Weights of a small GPT-style language model, trained from scratch on English Wikipedia: 7538 steps.
Each number is 128 + 24 x the weight over the matrix's rms, rounded and kept within 0 to 255. Layers, rows and columns count from 0. Numbers have three digits each.

# layer 5 attention query, 64x64, rms 0.239, rows 0-63, columns 0-63
133164131120142142089121118140128132145088188132153113129111154151116126116130113133115080135117128148117180135105108085158206147129130152134136152126122143135161115142045126129110113169104164
138150124142118055153056150133157116123131155156106149094119084107174105144134087134104129105095114152137086128141102118144118109129131096135167132148102103134153142120116129163128084173095142
107088134151160164125129103104113125102127132053128085174146115128190151118109131075133110112095150156146117169154118112118120110147094130124144107147083121092101165138148128131143117139085117
112149116137108152120132151189134134119086128112099149114137184089140133130169117101150108120106115134136127107089068146098160128120155100139088106135146135152133136132154127107164142149129123
110153143097133119130106171124176127151150141108146132124123086122140112081124167139116101081150133128144138096058149124165101094194093118147172164134099091125135125144155116123124127121125135
142109155141138125145150158118146157174151088110154090125119123158161093101154094129124081149076074135097135133175116150117162098097097117116129079148175097127125114161147123088123129128144095
134097133111140156118147145138156121125131129148138165106163136076138112119132155163106118134126140106125087124096092138160111116163108143154163102113178160091102130141115133110109126117118135
165141170142056137118158145135119145152147129078091124156111106129134109113125165181071134096083123124164162088128130140105143123184154146139153124103101102109151106157129099079092095130125107
116116125149117126084141120122125078183107129150141181144147164120111116109153134110118136125171152118146129145126124117160117162092129133159160119166151189135126137090090043096089098094122137
125155096165184141136123126166148160144164116145135126130096112136129113135143119105108100125149175109118148106210125118115109175123185107098102140169156150100106092121135096118101131140113118
120126113147137139142165173135125131116097130094120142149111125087172119125115143161143128109115156095134146078159109111148169121143129137140169076144096137126100138138105114133131109172073126
177107054168111150120168107151126114191138139149110148098106121106141103154154138143129108136103137143099135138150142126119101107105124116134127166125137114112123169139185116102158117086131150
153141123129083154120116092127126088140097139112102156144124123095101153098130111139130129138099154144126140110141134164120128138144161146161131139127129125079121097129119113144117111101111144
112111112110148096124092129130145149171134127088167152124142118156195102125144147140110122139103099106143100103130137105147149151115130124100130140106132162110083145136088144139150126107113065
135167147110124120131102130102163123135126160131152112132155086138148140123107116123131148132164107151124100149097152129122089104159063157111131130140104099113133127156118121112138168077131105
161147105134134133052155106141132119157132127157135113108091133126128116076166127153118124141112102134127105088116134115131137103129163152108145152116143124113114147126142110134128100128142114
108153119089144108151127117107169137057092130149103074097137106145075140101105129112125164130118088119163159092130146151109144148140138138085129135126147105153139127151141139110153134162087133
142076112103128119122144127116119143147153137085100123147092169160141110116155152130151100107114130161125093124111076125154106132124115135150123112098134158099103131099134117131119124141129091
134096114061133153137139089143166130156113123098145124104154111111129139109131144143103108174065150141131114124099052128105120137156164172116123138093140093113121112150173121124090145128146121
129155094127124117129096130133155124121081161094083107134061110127169106128139107138126095116141108131082154147087148131107120113106144097115121126154094129147144128085141163156165168164125127
129136130131075126169117088185163115121147122162131153115156138111098117108120120133116076138100171138148118117165071150144084102146120145157121123114126129110173104122105065128110126162127117
155119128106076134122158157122133116153123165135132112195087132102161135156106152173147125115116125151114141124096140133118108134141128150123114112117112139107105145132128157130128149118131100
125095137119074118115108160118145123128131078145151125121158167121106095126106094120070122129118113132135075160063110152138111092117138087132132105144167135144143131113117126150126102128121100
108150126208117150110117124100137120161136110117133179084201122133141128116146140142090164132080119123158146098114143151131148143137141150129141156118169155106108160149122113138164107104132119
111171181131119140130097102126122129100155150123121123136180121177109129119119104089107134127139134148189138162137109119120125149104116149119165145157126106138170132119108061086121158103093122
125095102098132139135132131131102111138110112156154116135123150127133167129148139075148178143118158164122070114135144122147116152169131149144126105135148138103120146166151173134138133100083121
145112144127187116079101083070136170106156141117092107106148082150098100135149123116092160151116104162134120124102125144113111121118146142102149178097110145117122163137110136113149114107109131
130152171130115146121140178129118079112122126089138146126131160128130121162116119147105111139154132076124123100099149139097160111146133165141109094136109118128120109139117162129099134116184121
118113110086125126144159133124180201138114110126100111148114099152104139113123115131133144143125148136135118099140119164119120148157177155140123163090145093134128135127143111118129149103118070
118084125119121125102120111156152142121130158135116072132135155126140104132119145119194137148131110115095114135120106160138093126149121145129083167114110155118131147176084159129117109119162084
137138160132142092098128133165171130121105120136145120106094101110183095109150115131104100121143138092118113153129104117151139115124147125102148136152169165108151120143103138160162098160077112
100100175188126149085116115109080126126144158083123109133129170167151125152152112163136134123109084154109128168102138142139133169111154142117140141117130147108127126116098162115168119129138142
128078119142169112122123076111109094127091097152093118104173116136108117115130141159128123134111151124118111080159173124126201120151091142132170113144110093160087156097100142097097085120131176
114145174117167112134161130104129139106112087100118152100168095122135147112110152151152164133150118119169106122112156140109163114131130122124189099116118067168121141108165128104128100115138169
098103134125125151129107124154137129095126175125103121114128117136123127129114131092126150121151130150142144141114124113147111117154131155149131147101103130130156150139113123129142140134111111
138162140107114118139103089143116116139122110080162187120130127155146123071155105141179094118165130149135135147105150123132134119080116117118110158095108104150098164107115118140145141096179135
112146126142118105121128135152131089121134138161146080124137178120107114121106165128108093102125172152131089167099162150155126188154110109115126126169145107140143156084172124116119096149144144
075106114138109178158141126131103104116103131124144144134140153109102133098111105088150130137141148110103112140117120148143116159121108141143114123141140116128159122133123122124153147108142096
141115128099140114145139158086098131102149152152160120152090114124084141135121178151116131142109155121098142088138139115159119142167118144127124102127148150106112082140134178132123149149088109
107127125114142148101138140139162123148134132100118149112170125103143108167086117137112161096177119116133147109101129162115114149125194140119107146075120128142133131103105118148073137105159140
136116099163118141132107125107101088113122123152061100132115109111142130175125116169170160133122146105114123124149174133114105116123104138132150118172085158115106142141148124103134126107154161
117126120144081153115124154153151101142149121127164146147125103113133108126103130123067130146137172128136076161158170141142103133166126113122138137136142140123133118131169113122131080110132106
097157085113123098151135143126136116111129176129123122062132125138095099147091133133163098136090148128113155103141152164153146142108098143143141162108124088151171180139167108101153129144135164
127141105157057109116127140151150143126103116157121084117134131103156103084131161129149139118096124158145119146121138167101120124156160161162121132129130119155161171128169137118101112150121122
112121121123148141135132155140107190158184109111164129120137146131097093120112136130099108136116095099091159118130119128143124134114114087118128107098149147108128118150125098090135143147171175
148168131131081120100157137134101091135154161108116134133105133108109127106117146113170150083159157168145093108121129092092089124100129135088135121087066114124132127085123123164131138137093169
132130109141184161150102113115118149134119097142096141150126110159143127127162114084114127134109168153118097104123094132152153134137120118163140134155133133127124165143139145107144111114105101
178102181146130098143100132137093110127132113130073146123171108105193123169172095118139160098112121140141123119147069126108127068127132163171146075157102166112164153183126131106115142143129152
143176117115149138123174149103114112138098153148147118146129131103097138123076144072056139137116136126177100099110139107137198169114119169113126108123112120108163155151117106118139095110099054
144142117201095100112118161108099167138142127119161145147130118122126150092129126115093150071131112164126101127126149135153120124142140105113101146115128130114104135118148134123180117133113081
154161094140175138168136149103130099123112116109110159121122146123104169127128079111117131108129118146128120148126148113135126130147146127152087116095116119129126121138136190156134105130149147
133122118189118136124095158117117166088125140125142101098144114127099112130082118127092155128169120086089111136130179162131139118112142099081098148133123087138103105128113153118139124124161091
148110184076164105123116147157137129141164118155156121135132136153092131147157115095078151167134119145137114115147107112108140131139159109103137100142147091149121117144157127135097115159157171
126157139109156107128102120144142107135133136155135124113125128129136116139171102131120124149119141125146108147132143123138095157125122131119130113139141099112143117126113085120137125101120128
110102128154132195128155087120110179091096102096105158147139131096126162082134112139174106133142151165124122162116095156132120110144153101159152126138148095132113113098146111113138113128111122
123154083115132167083169106148165165131101161099122116115115127123148098155123158146123124161144120104146148133095118136134130129125128129100132173112130120127147126136124080129179122106084099
151143083089153124141084138075108135148145124116112187090149126089093104136129108118060115134118061164119157122047114105146112102133125110145137131125139171124154143151156144166132141126154149
150161144121103131098162112127103141133127149133119122151088126134115129109164159139141115157117090150137183140161140123124166140109103157144125119096173145096129109114148103147171132120101152
149020141119105167110120093130110114122107159169088084148125125150119118164150130106093156137119138120147140131131117129068163123149127157126135131166134134140162093143098121091091120148141151
084130165119120134141120155098128105114113133106103139117163164107140122151138127100126122132117088111144150126087099146107138174144133188178112126118154135101138140145113164171102132102135127
115104120094149123093119089097135135054110149149098148137119113101137122143127134144147152166127117083124131181080092125088104118129127111124143128165198135140119116065123134177161153112085125
092098155126112142100131133120113117113173163114149105080138144106107124172146148153101134151104149159103080137122126138132089155142082106102141128113117159104129122136138129147107149173148152
140120103086122095123133123139172146106150128123120130093127113152157100150131163141150171117156159079146114115152124173139086127127133131132116166075148133128125137117130106163093135128130123
154107083086126156133151160140132137129097132139119146162118117068137137136103139095109148105155113092139158137121157128120135080151100067161118090156150164134163104153140118120134150122111119